{"norm_eps": 1e-05, "positions": "rope", "rope_fraction": 1.0, "weight_decay": 0.017, "schedule": "wsd", "decay_shape": "linear"}
Each number is 128 + 24 x the weight over its row's rms, rounded and kept within 0 to 255. Layers, rows and columns count from 0. Numbers have three digits each. The size before them is the row's rms in percent of the matrix's.

# q: layer 12 attention query, 256x192, rms 0.0708, rows 42-63,106-127, columns 0-95
# k: layer 12 attention key, 128x192, rms 0.0737, rows 42-63, columns 0-95
# v: layer 12 attention value, 128x192, rms 0.0572, rows 0-23, columns 0-95
# o: layer 12 attention output (transposed), 256x192, rms 0.0527, rows 0-23,64-87, columns 0-95
q42 092:140100134155116106121105126126054117133109134145142160106127097101143157154117129094134093114115121095126157108137133087130113123127137162135131131088114142089117087126126121109108142170111132121132128148146135174116160178151127173169114093129113085135106114087110095127088149123148144189
q106 096:140117115172148106099120157114112135158135156121149162164168161114135137153128110116094154162135146118161115156135149136097073135115150124106126134173144125130145181148142135070137137103146115137150117134149125103112140161101120112137138109077113124140150120127090113103144079123139100079
k42 091:089125147129111155119125139165144120141114136168139142075143096140141100145123124162141121125071135117133119150140129079123153124089130103147134115134140101132097166131113104094093131118145134137127113125138104163112102095132133130112110136172147109144107133116115091170136101158121142140
q43 100:121119151157128146143143127153118129090173160114150168095057142097128123115133109146081117126129178091091125133114119101126108125123154130105150140141138131143148139100162164154119099168136114129128116108133096119134078123090137102144118079115164089150161141127151129141122132097114129118
q107 101:119148115184148130153095102115150127152130132156110072124148145150135112109126134096135139110126110090122133149097166092106181124133124108144109112123108137125085118096122111098116104119178086117095150086145132118127132101129107137112156137152119170104177143112118166106097145110149104158
k43 098:119116129105121178137108101121137165129103147162125105182136130107139130132148118130117086140118143133150104151096092133153159125174108126127140097123127112166139149117188115154134121121150123123098125133120150100110177145127161134129151177068112171156105115085155134131149131118119115097
q44 099:139128153123096138119131162090181142134093110136103155141116148120123104094102131099159157132155142141135103110158108142169113152112090170117203107131095130143127102126140141126148140170127134115115125116138137141107114143123158109160130138094135137139079106171161157129106107120155109145
q108 097:149098110095133079140155174111152129119154152159124109143180137188145157129109149117130159136114100167133140128114108115138120147150195152132146151102164141119121123099092118145103125123131116107109108155078122096115122167122150114154079125098100126130164160173151147157126124152099144107
k44 102:125163114099120166121145149084124092176135138184141131115079118104067097135167155126127154116134079141113115181124140109105146121102169141174164115105155097162154152131134154100151120157118153157095142165148152123104145144184144122147126106104082127135128146147128152115147120118176147093
q45 104:116145112100146130089159131130094095135131142080148108105136117083116114088111141122125104138107126122136096132084117141129115158072179086149123129142144164115154143116108114160149068138105118153110110147082158145119139074114117145145159080146134120119138128130107085123124106174147142163
q109 101:125141113153124088135116111098112117134109128136136120148129150153126136165144135192114123152115138142134130132059162089132150106172118113087098164116088138110165106121109144122149108150131173159118112118137165105125161131141165124109118137110143186156128136113162135152140164141153105075
k45 099:098080127153133135139149106097138130136144144138145108120155106179114131118163117094078120164121159150133102127153127146133130168110154113094138147129138153122182089182142133154158130113150135117128101164113121136132124149147126172146147140139119124128112092130179136172133111124122116121
q46 096:093162127138154129117171110115104128114137118100114101147124146127127101092148118133133157109115105091121121201119148085148117145136112096138096144124176152163169120132124150112158115111108108168153176169177149077116124126083161132161140084094100123151172111115139118120117134130094083106
q110 102:115083163147148110149110083159111095161133123100099165145155078086155100127092161109110128147104108140159151104111149114135125106168123116096098145149148119120121107131137089102078142128105146117103133125117117135097101097145080147168084132137135127170138136118150114142114131117127135148
k46 107:082127135153108112121121113114081127119166155136140083089092103174121095114142123110109118157102144170133087101132124153123124113195128109149120149164097114105132102174114181100159129125152120113123124124151103148149149140129105106132137121149148165160156133092130129148131106127188132190
q47 097:090116123129145137141155121116113144135125118117126128128131149113126156126095122109145103136121110136155128133183141114154140132143128103117093098112130117139117112167146094095110099097093078106125154107112162099131090151153096131160152146136129110166176148128101131149159095106153113138
q111 091:138127180148142143127126140157151143107165134138134100118150119120116137147139103134107127115131149128092142151097124095171149106112124140113167134134130119119104121094123124140114159155112126156123133068070063146116060191155144144083114101169130124094122122086106095125084099123180130113
k47 089:135155102155128129105141182113140122099087109112167070162089106165143118144098144147140137129147150115109118132121115113113085106111099085117060110156137107129101095106136143121133079138141103132112158133127148176130148072133095137137078126127159111123157098132140130120147119114119134127
q48 107:112108114118147142157133156146153121116190107084155112123158112133120104116114149120099115108185100130125120156130121186118142126104114144139132134159159143116131125137114140086055125125142129135141148150118068168125123139133120130108145170112118097154113130137101105157143151100102120076
q112 101:164134112136129086120120128090155085123120130131105097126142087095153178137166135160152141160111138115127145128132121090157151102113163089157152130103148095158152118133162083139138116158140107090157107122095081143089118148124147146178101125127137134126121117161160144088131113142128128093
k48 101:124135107165133084164141127125121099117119146118098129124097140121120166095151125130122183125168120143114104131135151095132094093133122150193142114144128136148122139102112148157098179093197156121126122118115169158132112136131079129157091156099145114107105111181133114132129149094117134126
q49 101:129140101118132120114123156162166142154127159090131197159136110152111137161112127147137115146137140118128171116145139145155123146125104146128116112139144115126099143139160103126155145145090126127106088098114097118093118110088126174158161135107105125109150144138124126121116129147128118130
q113 098:140171155090126113156091116118130114101167120135137122123152169133156149146114128104134116102083141103140100153108115144142156122157125114122163142133138141117106161144112118115154133134129186114144130140170062174144149102128124125094111108144150168170108113138115203089102134113102108125
k49 102:124161132128176111159150094129126132066107117173104162165105150141172118143166145156164149137142165185142099131178185149121130128142107118107105132122144156104129154154122111092105127140133096143131121090158088115142151148119130091097081152182106115141135132129102097158127124144151103110
q50 096:127119115130109167134140122102119043163162119137119151135119079108122125183119168159160084160097078092121126096113087124168110157110117139127124157126113161156143111125111146168151167104133132083179154133139093124110124104143123137163129122143095123137134122161151144145087121136161099128
q114 095:132117148126136149160124141170133139116133110174153127126140125081132164158163122166144118155091146132125084110088151143116140078092107125096149154112125149123162097112113081155097138116119144128129136136114177175108109101166116102161159147149185188141127149124141129135117097114177101132
k50 111:117139086102120183127148170100148104151168114163146156109134094107081122110149121132136125141142121132090137178137155172157137113108139132104127107094127127192113142137135150173130135094129160140113139086141139124141143159123171106137173136122151157140117109201094153090129130154147128072
q51 102:174145106123135153130153175125091149110121130097138121126134122166092164162115104144111113101098145124111138106135109151122116162096168114147132141148091137155124086145068097119120110139127130133148116151142114128131150137127077118148148165170118123110122102166109136153119138158148115143
q115 102:129092108101136161102097125118119126143102139129087128115138156094098145142165123137118124150139123130120134143157143116120180149115102098175095115135111109109114120142141123136123123113116141084108119108138119136054116095129093149143160103117139103115116105099137166119096131127115110099
k51 095:146122162147144126127148133133132070105137112139183127118101173157163142149126100126122118071106139142141131165192112104106116114075151155115099089138136115140131175101131125159125127093120116118123091140092141137106112142137170129117099131141111076111120080128112116106118112114090117138
q52 094:141111149143117129191089103123164168105113131154155126142091117140095102121147096094159161114173100074099135131172109159105097126153154138135173143155115131080133136142108187145130126131118114104145101114115143134119167140131183139170138133135145112141126114146153145111105115105137112103
q116 104:098082096110115132104092128119116114152135110142102148091100148106104126093134109150103104140122108142156128093148127130122093132121163133075144119139126132124143139115099130128140138148098156120088143101086123125132136098139140140159118173093142124118149101131117097118121121088111116107
k52 106:120136128132132097082121094180108138150118139106111109140157132143157126106120089138083087075073173164135139133087141131104097150098138098143106145156129111139126141116147135114123128111136082148090110154167096139170115128141065108114101061135110151129132132114135116122130113169162091146
q53 098:193087127108121113121115107175136127101084126080138125134098109142141120158136127110104106129124122129109151122123165131134138142135163135141089166170131103100135166174094132095188103116069128097043161156163119138139164150089160148132129109138116118130108125108121135155146158111137121080
q117 099:108143136102115128160137129121115125087139159159137127131094147101134140125146081103101154133131127137108096086124135109167141119137154112087114159175087088181137148132143094151120136082134092161120093113136133106143179128168133127173153086106142151109171151110126101094120108159089101138
k53 090:083156130069173116094139115135138125153103145137101134078154130096124118085119107143133097152121144143142120158146156097146100092130115116152110111118122130119126112112122153180129120111167112170113164131115125073133124098131117146075103105125120152124117131112124079119154112101117140097
q54 095:128161138150104141155094115154125161147107096131113143096192157135114154106101124135170153145091160146097100090161112136125135135119124103116134148112109115111137171121126130132131134110150113133121126067114090119137148169140137126178096128129074174136114117137135141155113139169154111081
q118 098:163174142122116095069103114152119120111106150168153125148156092110123108159099151200110127162133167129132110075155159161139111109136125131116126117077147117086144115107125125132138144089095122147133095103089112138129116081131132141106168135146123142135146166153151133128139138128132106108
k54 088:117140078141152133109134131164129156139144164129083118119116107121121127126118110117120124102096160122094166111062123122133113081084129089130140109127125141146145132120136085117156163124127121119139133150183125112093153136107104093135190108123146044104156113163110114120154115116133146106
q55 100:113150183133111121119123113145126090136115122136167105092127114129052114124130129148141086090140187127060074145112141093134138126114154117126103149155156092158171131140149105095131140130138115134096143111125063099143119127100132127129149125124138154163115158125122092146127181108160131133
q119 099:120105141168158085174090089127148145075161105141097130152109106131152132129126126145134143103159114132123128129113137104130111153131142122080146106132144148137109092127126129151131113181132110100142164136124131133173114141110137103137178130176103180119097123129141118141146150153104121113
k55 097:138101140094125124158148168127167061166124133121122119182130112158137147089114151100114108145135097126118129146112127157145119111118112090128159143164167125114120137074173121117117148141133163137134123149159121119084104091111125163177139124094111135131153069156123106148135143139147120107
q56 095:084140157096127137116109158098133139122150118148126145089148080143147111113134112089107135178117115141108122133102090116118060106096130122158100139142143152157104150143102134090097133133108122168115129155105157138115133147102150104146128154100137083133155139069110093125109105124151159150
q120 103:089108147128129116099128079106125146115120127116148157118161133103156105111177130157088139107109167131117116128137170121178134150114095103112120145137162110151107112194165128117141150136139131145163106129090131101114130142121147159090123090115102115133145150138169125105183141089126087107
k56 107:178165088112128083107109160093193135150121132093093130143125160090103115116112137142176134131174082122131120151154099156125142130090148163121152119127124132098119148109114100143143142096172179101117124129143117104081087148114143110118137124160138174124109126129131174060109152123145146137
q57 105:160116106108084166120135141145130117110108096110100163149099143185119117135155121136128158149147135141088131140094163120102128124121125122099137117142123110170161137122128102123144131147152174149158088122089160170134143126138192126076114109118161149129114150087126126151140174125139170169
q121 105:152146147073107124157148113129116125144133108117114130127120149086108144123091109101102129118114107131148125127087116121143112077123078097142082126148089121167150143138105121102126157143130122106131135158107099127128098126138126098118154139145172169125143113120156119097111173091172120129
k57 102:167145106149117095126145102124126115157112138143103167113133130155158122156117171117158096105134074112139144139126134137142183128143131144140147115128106151123083114090154128134100158132121145119113168135170104119107132180125089098122119143127133091146096092184099108112181103122112110054
q58 104:157151117125123121112109108145107109109144128090140143130147140153114102122142116136155124173093095110141117127108148086074136132102116153155117130141098108137157136169109131151093087106152130132079163141108146119136153093128144160094072135096127150128154136160138116137103172108059071157
q122 104:122085186129106106110154115121104107140098127120134113108123125139190131122120142172113109148109175136138104170159116065123126112130153137115151159112125136109145133148119149121160130129127134113106152156129122135134169079154118103110114114137153104122113139108171154056134118130110123130
k58 102:124150147138148115114148125147107107137169113170141110150118156162105152147178155165114136094115129134130129092147132118138147140125082099076176094108128125136067113116137126097152171106159159132133131077122095103121137098099113136138118107129160144112109075132123122114116170156129161080
q59 100:127129136133164151108110118113121085127129138105159104121133083123125133126131126107149156167169135139104144134130130165106152134170148133128105168148095085068111099149120117116101097105166127121121138143098116143191131148093151137109158147161144107147115151125131123148154120144139143131
q123 104:174127170110124140157134101098167160142150135100141170127193162114159126158141164144163091165140132121168142124086128126138128132110147121135116146132132142084109164119183125090154128144084127153171102114123109138103144135102106125149134131115115158095112183126092156115114135132142098163
k59 104:127115090103110131158170139108139096117144117126127145111107119113105129165101140089144176092084170136151114119126145108108143108117134123129137088068142116068106150133112119127110108164116160092113127142159139125144103167112142110163097120142169120116085127176106157081134125107124135111
q60 100:125144134121135172145119113139111168135140122101136142133126142125091096140118110161140141170102114127110093143141155126171092141129123107101136161124182071129141154137129147066151137105128132096154106129147154101179129097131119106135163113146092141132148139120152110129124149115157084139
q124 099:112094086114148138156148126137105126092130145136102174122116169121101131113125162154168117147118148125148117108108112149095117106134147137135131102108128143119114130132106137151127118156128137172130136108171133111154055170137140148159148156135149135161116143125140118158106125151135139160
k60 100:130139116086114127138099127125139083126148143108137144115100087093124131191153165139131131103164113098165124132160100154153118143113151141120160125124129141152115109102169153166123141097093151115162115141131119145063118143154170116141145111111114120154115132153126175159127150136103141169
q61 090:170151079112160088157130124164110140120151124157102148090117121121123148125115118104123117113156141099096120100108155139039111104182107132150125090173144108127116126103108126108158137151125111148101131120107140102137132144109135163167125103133187188119132137129153135122134152121151131104
q125 106:100110105151171115093105161145135136112155116152144168159108109138131160133146107104089151121128181121122144135096149111081153093142103146122139115151109154104142114125163085135094089133143120128139111172136113132122126106179119112087098123108093152116082085111142109100123150144160131121
k61 097:106122142145114161140129096107135085184113148181137174153101138109118180076135152140146158106128096107131137133132152132139136144132119117139165110078131106151145117122139128139152109084114139133114156120142116120137120107111119113177127167109113112075149114136080132105136142120126116135
q62 104:135137109175096152187071127137148114138140149156093115123075126122157155107130137150117134136132120094114104169165088115123106109143121150187143112115109134113135130134131084122129131134158118127156101108126119097117157088150108116091108134150156126114170133144081077131115125084156136099
q126 105:113111113065114141137149135138132124148139131113174143148142155124128146140124121141103116152130116134114151152133094143130161137129135152125129107087119134133157178130143097160110092129111120180137103163116134112128124131070118184078116132135120152145127122146119149130102100154101116117
k62 101:124123140130122131129122137074112103127099130109085134083184135146120136107149141101080101122092159154110137145121131150141137174112119132153123175144133126058146135138152098127096142093115141117109089136136162156099137138100072148142131118108166143081118120081101097186173113163120096166
q63 093:132119149153130120152097114078114122144190135108064083169099095139162131103119084131083093114090139100105110110138138099160128141100094126112143155124152111141124125105159123146106155134167150112092114144118142114141100151145103100135161158116117139143151132146154129119121154098134118083
q127 103:078172101147131133161098142093149135150127106130163113173116117101117086078122110125105122111136115116145136140133136104153120103144113147090143111134110107125123162118096180143120149116110160114166099112140120162090157135161115106139132074145141145148144173140123134106156160162110089168
k63 096:104112083118150130150146111151120121097117118160081112160169098131122125154117137106135109117080137152151121116094123141104114159107141162096117132160147099136134125118134121152135118140116093139065091121120128134150089126128151116123108110129127164096128168129126172147105126068105116102
v0 095:068129110112121167139136120135113134125179129081115129146103126135141176144073112126132105095145128123122172136145088175122170147167068132102136133090135150123127127114102127110086138162106130107117100101146097116140117089120151137152087125137098126125122144128105147156135137167140107159
o0 099:109086120099143089104130121109130117162121129129151088119102142089102132147146111145115163095108118112158097123115110137140075098151175135102079118155113114121123125097126148119135129104158118125118093137138122140117150118123137128126149151129111141055114118117093175120130090084127169084
o64 100:133169126122162155167090175138153155109135128173144141158168103135123131111125148138144147139125147137134131125131141072123101134125114159103093154114137156141104100166142149116134127114149158147160144113171150122121104099132098123114096138092111135166142146155148100116122189136123107114
v1 095:163135107155120105074120113082156109124148122138142152113097108097110131109126101126084133153188135103114135146077157118116101125152119155161163118145126137168119109101124129132135121103144139152131128082144106117133112120126097133152166152144135146150105119119105147125129142103081088110
o1 103:146119180155168144139119112139151094151121126098135110173126146142125127105122114136156155132088134145145100136090106081130145093166124137118117149146099113139178158153139112159126100094132093139107102194141157128104166158170180119109145110129114147137112130132175092127110189120128134148
o65 100:124125168129131095176127121132059115130129115147119151126135096083117112140160119133082132166169100143123179149142143158113115127092115119142152156155099100107138141120092104089096173148106154123140155101127123104124138115115094119137139116123128115143106128102131127094141108098170089153
v2 101:122120132124124150130126165151121088140137102138096107110128112148118107118156111140138111142142178139135130146154165096122123113095113128120085151146142130141119149128147120127109083131143131109128169110094074142112148147096141169124137081143128084130137115137123131148176162097134146133
o2 093:063167117141128134131143133106144143163152153119128145114135107102146109142098148121104141147150094070118117163125102101090108133085177138143164097155124154131134108133128105176141099143145104150100145116118151121122143103145118137170125157133128166128105103097133105132118119121125118113
o66 101:149161109139131140110182155119138111106089142095121115136116135150106110159102141102120175130137151142171136125177144120195159154138134107155156127089132057161136151125120142171136148110130115130123117154151127120121103180111119107110103132127090086075157158086096146112162113129138148128
v3 097:125184166123124087127137113143148165157139100168135155122124114145081142145151120105115134154120117074114149159143167148152116101125124111135115140162127178180130134118109132142147161147150125139095108117135138116135094115131144137128175126143125098101157090176114151172136161102159119159
o3 099:148119081105157128092136122174145117132116114130108154154115135104137130108160110143107088150124185159128152117158129086151129138152129144140142125139099136107135141131115120111148127162141121143119093097137190144092110151119108169110087125117119123117128124157110125069127121173105154080
o67 094:127105121158073119149090107130141080133109132125117162166163127103149111149148143103101175149117143119135122151176095100107178126131140159135131113111160116143104107126124117114072106074112108163099106148094134079097146079157094106079152162131169086144146127094123172119180100066140124161
v4 100:146100137123092144149155130105121118136124161128148120160155120146098107161143105128095145146170122157135138124119124113140135160133176154140124080116134136090193155173120093095158070104140160126126108134139116168143160108122135140125132104110100116093113120124132127119143149155161172126
o4 100:099150102133119134146151105125122105154081122130149119186167130105134167115114090117134145082144120126118133135134122145092124116121111121087123137120123110149125145111097119075162112160110118168119130118132081100136144109122144107100137128136138177153151110058104123108161072143180135132
o68 103:163172119101121154116110107107084159110120123120114051125137113162105117134118102141167107107136178135185097111133173163131145118162135142188164132117105151101122103125165130186107127145134151130116087102114186130118116119119156143172138143155120117093106116163135159164079175118102108126
v5 106:123103114162095110166142116135092105152109113127142111132104114084103149143114151124144132098111148166134122114115143157153133090123110172160080145110153188114170150103149133143103121095173172180150146121124090103145122098106087154083094126145125114120118127106154103130128128138091126092
o5 109:099161119100120102106141136152171142113131148176155122131151093109157101140177129141095077152101117102096168113110120135131164111152148090140171130156147152146092162134141153113101085123080108114091101135125131165138113142163125126129107104115129139128115117116103102159122102100112139117
o69 109:134119097156138109138139100137136169117127096126091171139102146121153116097134159104119156105125113085136143139192144163105119115160119096102113147140104096112165099127121114119139116131146115117137136130129116084118143140091194117131133177143127157150130139066132130113124128121156150108
v6 103:137114154093105135132124128134109150131180120117138160121117125097103111128125118141101131141134170144144076137131127148137101088126125140079129172150128100140160129137100138093143163131158144108160165103141127157089143165134161198144149149140143154110123147144110148098122188155140130154
o6 111:133121129109151154127135164154146123146079110179114141128126119131131146110063139139148108125124123131088132101149107105094115198111129171144160093108165096130140144105169094132114139129148123101097139130118130140156144155093157159125151148116089121145161122105132075097130088145066124142
o70 099:091153126157124126167120128106127152121123153090098134137118171122106095140178148100144162129137114100112091101104119153105143115114107088127133158140098139122129138130096123128146143127105137140141093131142144111147099115127110101140098106110088095139142118055117161155161103149102116105
v7 099:149113094103144156140136143119161113114110117135148150158166122116156134137147155097154151138127137186078114134125105109129164047140139139095118098136062139115153126149097093110176132088143146099141129147131091146143116117107143117098102102140131117094077153137136120166123114155120118113
o7 101:125164100113088130136115127133118149165166121135140143102124147133114132109118116125140115136127084114136169132135114139100126196182130123145121113149110087111129121153081155178153133113133127154164094135109139122132132127130080161097144113173140115124169074127113120114114135072161142112
o71 101:147121111150122134156105078195120152142121123129094135156120108153114119111160142119143149107096088144184111089092153125077156115114147096135132084087099139134125171122138101068148108134119098100089151130128140143134125109172119164174114137126083137159122154161129114162097141103141143130
v8 103:128147099129104125128161124146167142109080101157109120151082105118154135119128094134122133146131131125139163116103133111124115149139144127136123105116103150155104124135123120137089162119126111116174154128126120137124119146119163132171140094154165132139161116142110070126104095092131112140
o8 097:115093178154111155171129106143101143163147128111129125131123151177108117095141132067098126199139136111163111142139132135141115134153118142152130117144167111112137116102105102110132108154105125164100139148147156141101117085145122107112083157122125087137154124183139096131142156154136167136
o72 108:105072135121081131111110134144113158126148144108148144119152113115124104151135108148123148116165080113090116162144132068185121086116130135096084111137122134102153144135122172123093125109119114111109140156096149114111119146150109142120117122151137143118102158057111134113122101122155171097
v9 098:128149056117102157164109131116146133145135108095119110125141113112166157105130095120172124087110151122135115153089139082163120156120108079116157093152165147126126128136118093112128151135143129133095169122091131098127151156143123150144100141146156128118137120116117112119138117118138175114
o9 103:126125148170138129114078134123137131146124093131147112096145133146110108097165142094122146127183104151123134123147114105092149137069107146085121133134125188124129158134141105157161144109115075079117124084118118139115089095115104150107135129173124113111138129136127111138124110133087103104
o73 091:138139124102089109129159107118111164162159148154094130164135139164128153111107136063090119122128124139127147140118129134126163097185109138125102138107141120106152136128164110147108126138158104151099144129172127122125129121125143117127120096109110117125122127071145136135110105134111159109
v10 101:141165102116146166089137112134136117117145129161138111147157144137134105092193159153111157109143114160149119138159123104134173125101141131150120121131132137118112144180121108163120069109125092144150127127133133145130170111052186121105121125136133123104153130141104118111160129171107123126
o10 098:148125156163093072128136069155118138153092140126121159137110149094127176115092152104107120107069122132138150111115118188097105089160159131090141117105112137142163142099131101169116142109176124121144168141119103140165123119143103129138129114149123079115131131130156131169142116119123159132
o74 104:116115126131143111116125125137128123148123108171124133102138103148110135133121125140121131143135149130121127123136123110109164164106107167130128113136148109129153134102168147127162091133112129146152143175145196105096108163156145178135145156165151175134075122075079146118126151114138147179
v11 090:106147155128121121093137097104144134115120164079120142101138105118163138107129100109112162187119135102091140151121117167127081090152090133109119141082083093160145104140169126115112072134152164147122138169093125152144124130119120107144110136102080108113139127152155159145075148135154106116
o11 095:129134112105128156129115120119134123124127154136142111133081136181100109196167122128139117127120084133113147099121145088135110143124132144096135156141143123166069087070108107111131144148141157124149096145120097125139168159136137184083125090147102163184121138143094084180120129141124129136
o75 099:103096141115107162142149134154078153108158125145131114137121139137168134144135152137114140084117132139150104135134116130140111107167140154167134113134124084135182176159132093090131151122096126152142154122134156141109126134121141127130105158139134128110132127132108179069163155155118105132
v12 096:138160136123133143162113132087110153169178146145138155136141137136122158081159107124087124163126141120106120104173110168130106114138169092119113146164112112129092119140133154118150096106096129118103151153138153111107129131125124099112142163112127167172087133147121075115126124133156148119
o12 101:095122134115141150142128156118105121102114120139103167146096096161118133138106155093133092122143185147142109107124112107116113149148131154159113118107132083124131113112144113135161137095167094105087128128147129150100148189113148099114161083097158097127114089099105130159134144143148088138
o76 095:179116082118150111117139148131160116134126070103170124053122105150142099145121113153095136123137100137162123116153144107138111106099150121123142158136149137123097160126109116114133128141181142134131162124110126106161145140119116123172166121116088111133153137132106151129138140111098134141
v13 088:160106136154104126125102131122122158131146136124104155115121142127139126128112154109135092093153140144181132153127138112148095162172150171120126121114069149070122090128128129115122097124174164131131093113125126162102153153119111109160153196134186132101120151124146160136134128181112125099
o13 094:117097153148148139116172126121148064143149133147159153129134086132108132166161115143171139133138177133139108143132121109094154104128143110186123110094137147097155124132140138100119086084144122144101121126131154092141141146108131127145143119132131084155138143118112154098138076156144150113
o77 089:166123117121121145155087135153080120153103129138102106124145149098127105123117140130094146122135146144139137116150136144145123156101127124083141154133139105153081082114156170130148147124124134099167070084167085160123116117101113168136125104143135158090122130110109126100142129132108121181
v14 093:153112143128130153108108115126116123104136132090166105115119163106126118113100095136140093118127144112114105172153124169122135120125131114116103099126122138148112136118106140096109125143141148082112106160137097152147140092134098123120140082124130135108086163132121133108112106095166148142
o14 099:117107092118108103137094106125145160110136095114063180115135126160099121131153159115124105109147096138105119100131178105125064146111111153100124127123191137074141112094118114157195128093110139168129151145128091152099119127120167097136149118125150109175149103152126145163120170094112110104
o78 088:129142141090134115139132162122148145139123144109136078128115137135153169113117114154101159122136185127124182169113121147167199135143126116132157114132121117136124104139151129169082128131084130143159137089167175109155156112149166105151084132099118132110133156105111091174111126165132099166
v15 093:130110068132108153112166171116113129148120108127091119116072078114103123139092115111121131104122126085091157152129143110094137130113101063116133132116095126110076154111137159104165087123133090123145097122107136090137130137137120138149171119121144120138162149124119109168128088097130171124
o15 095:107130154103147092184098147153088121128134163079109131105120123141095080131130155120126137139106108167130122156131084138127112171088098158147135173188147137136125137126162140152098109125145154129142148148137172085140100128119101099101118112126090163097114107116206137110125130112124119108
o79 097:148121103147141145114123085111136128188134144154140131118143121100147135119120131125113130098079152149125164110158117114123151111139162141160074116065122120155172134155137149138132114134107145131146142068125133141119114111097082131138147136112144134155153162130113116108151131142148165144
v16 092:148123130183127125131110138117112117128095084118137129141116174154123163118135134119172098111165127152151112139149104113117107107121134141064148113141111119139139140109083119144154110133116138185103128165150148125175144131132132107106132108106102158186110153133123145076131124158157086136
o16 097:135117074110125106083148146164157121106097120123126132128133129121103132117151069130159118100143153072144104136109162166097097160129118147189135137139180136107122115165142171110139123169165117154144160141092152124127126120148169109144119132110161151090143138172100160118119075105111145120
o80 095:107130129094147137134113134129121181122111120145122096169120144167150097118147160146106158164137116161112089125111125170125158181123137131097093118129089145128119163115097102138120105116128129139142116092149116151154100132151162111138137079115147117111163099134167104112094173131128104171
v17 100:106115139119123113153107120129126110125094146121158123161086154098126097154124152111183157090117149109158145104091142135122118130088122121152091189127157130127140154140129114142115141139103132103122108118082100132163114163163125133123173132078119130116130138183136112143130184130099177132
o17 089:103150154121126118139122163120129104122088129138102117107147091131136101149103137114109138131133160163089097146112178139165121120143131112091164126131144159171117168115146152101100132120077163135102131150153109122115118167125122108095088150127129108133137091121150115102110142150126087119
o81 111:118105137153095185107175124099169122107182133113114111145163156125154129070145142122154124124121142122102169092161136160137138122108108125125144097091118105110100100138110152132165143148154082102144054125073102131140134123146128132128146168107153110100083094190116103145170128121096114105
v18 102:117099142149137077126115131134118163105165121115146110154178138110118111108094164152145109100086094118145116142098144131139148131194121146135132119149112141154102171145119127186091149137129120126136077113122106161149145136110113128119137126155127116136143165100208128099106112095089094139
o18 098:136101148142126142110135141076104153100139116102137099140108151127142130099140101124074142166169154125147116088157158148135095111139148167144152138110122128124164119138105075136099122124172155106132145166141180113116182111128203132137093122110132163132122143119183128134151136184110123074
o82 108:130133176102115089152143138158107068124169138124093138116103094086122144130186136146153158108089122122122125148119125116134117131143103115072159093103113127092101129108161125124140146117101157124112115100141134106134126139135129114154157131100149118121113085129102126156124106134125135146
v19 100:178125175104149134130130144129142108144092142104117119113139132122156144123119104156111117128093132131162126133120100154120146123061123103126178154104141172162160162092117123125162141137111118127135109132106126130155131092143085158125100132127156106119106150107142139147163114148113107173
o19 112:117151090114164089108110094149102121124143112123129133145097110108126113155114144098155109134131083101056136169128141108147149126148168127124128123127144140076135114110148131168180107100139166168126129166109119130148141150107145129109142110148111130086153085138099159132162164140085114161
o83 091:144108154150117143140131069109133117100131123127140149141124127138137168080137111160150137097100126172170170092131125131142107136140119120137111150149123108153133084106094143110110153180071105117121113103171137155109109111133149091139128113099157138141068142185122101139108140081125113095
v20 099:168148140093138160111127132105151088128126142190123121139150141117142124121104080107108103076126129142172108114123082147129088142147101137154135175092157100104154117120126103148165130147159162136178139111184092155183132114123132122125131148148111136118178112119093114102122149099136111159
o20 100:128139127146167106126115113122123156133108101121125163128174114103096133083104085135150135136120139121137085140124152128113159138110111124118171130121098103140109127139156133123131139150088098134126121108117124139115108106174094095163131128062156156152127109187144158117083129128119106128
o84 098:193124096094159141172110087127123128108098129127146082138127126110138118132117104119104141105143074137099138121121136146092137117127120101140111145108124132138176146110103175130117119162098153104138112122141173152111122131105139148107123105140108085117079183098133104136144146128162144166
v21 096:114130121123112101148127122163143131135071132154116115136114171126145168106126122089095113170117126085110137128134113099135143157102150129127100129144094137134138120140150102126138109123144121109152152122187106142067115143073139176114171135073096138135171168114147125131111092134093111124
o21 098:102121172101111085120156138100139169132148098101182125142140120117116112132098113155160125114134131117146150186138144111139114127140128134111115116127105129158129128154156151167122129110146133137092073144108149159126129143151149111172133122137125125090132112118099139079129122179161123108
o85 096:168130123105145164146132112118117102148105145178124081145126123120113139123135071150169138151152156176147139096086124167144118089136139106122141128133182117132091114079142106161128168144143154132120151103150125098135169131114102130061098136161142112127132147101102120128150122140146119153
v22 110:157141126129126133130117156101115110056162119107123140093124131084126119124171146125188164136093155128135130108085138153146125143182146092141159095133110166107141141104125145112152135173081124145122151155084126099139137102146152162125105122122139100092126158147126091164117097113112172128
o22 115:172113110128148133125101110128131121113115110114166130149133135147190145080148133120109090136164109116147107158091123121122121141122136136128136116121152124187124125134108136149125088062127153179213143096175144163077107144139124080121163146122140121131211134131125147167118154149133128103
o86 096:123117120125097156119145123152104159140169129106089168100121143113118129113101161095088135080117141067123128122170142160136121121142129163151104122137090159081114113126131130112116117130107109114070106158090160151140085127152084111137080158087139122156093123147129133131121126140128151171
v23 085:136118117127166173137136113110130163134164093118084157128114134166114137111074130162123117131128152128145144116170143118098145136149125088137104137138091120135122150138159138117147098122102107168187139076098122109126108150096150111126135114096101185134127153135103104117092135129115190122
o23 096:122130169140098131094145134112100108125102149122120101143124124168119135141163146138112161107107172139148124114134098137089138097155114125100108118156145119106062156081129099104129172132129154090116118107148132093133148143118094104139116158108157090076137124112166121116093175134090133117
o87 088:118155171157114187152112189165147174129155168160127156118138146110144145132117127175130131082146136125123130098102113101153102151079135164159142132122118102124138106098121138144140162115160091123090131115116158141104123138123112147091136135149119123153102141169101117122168128089156114142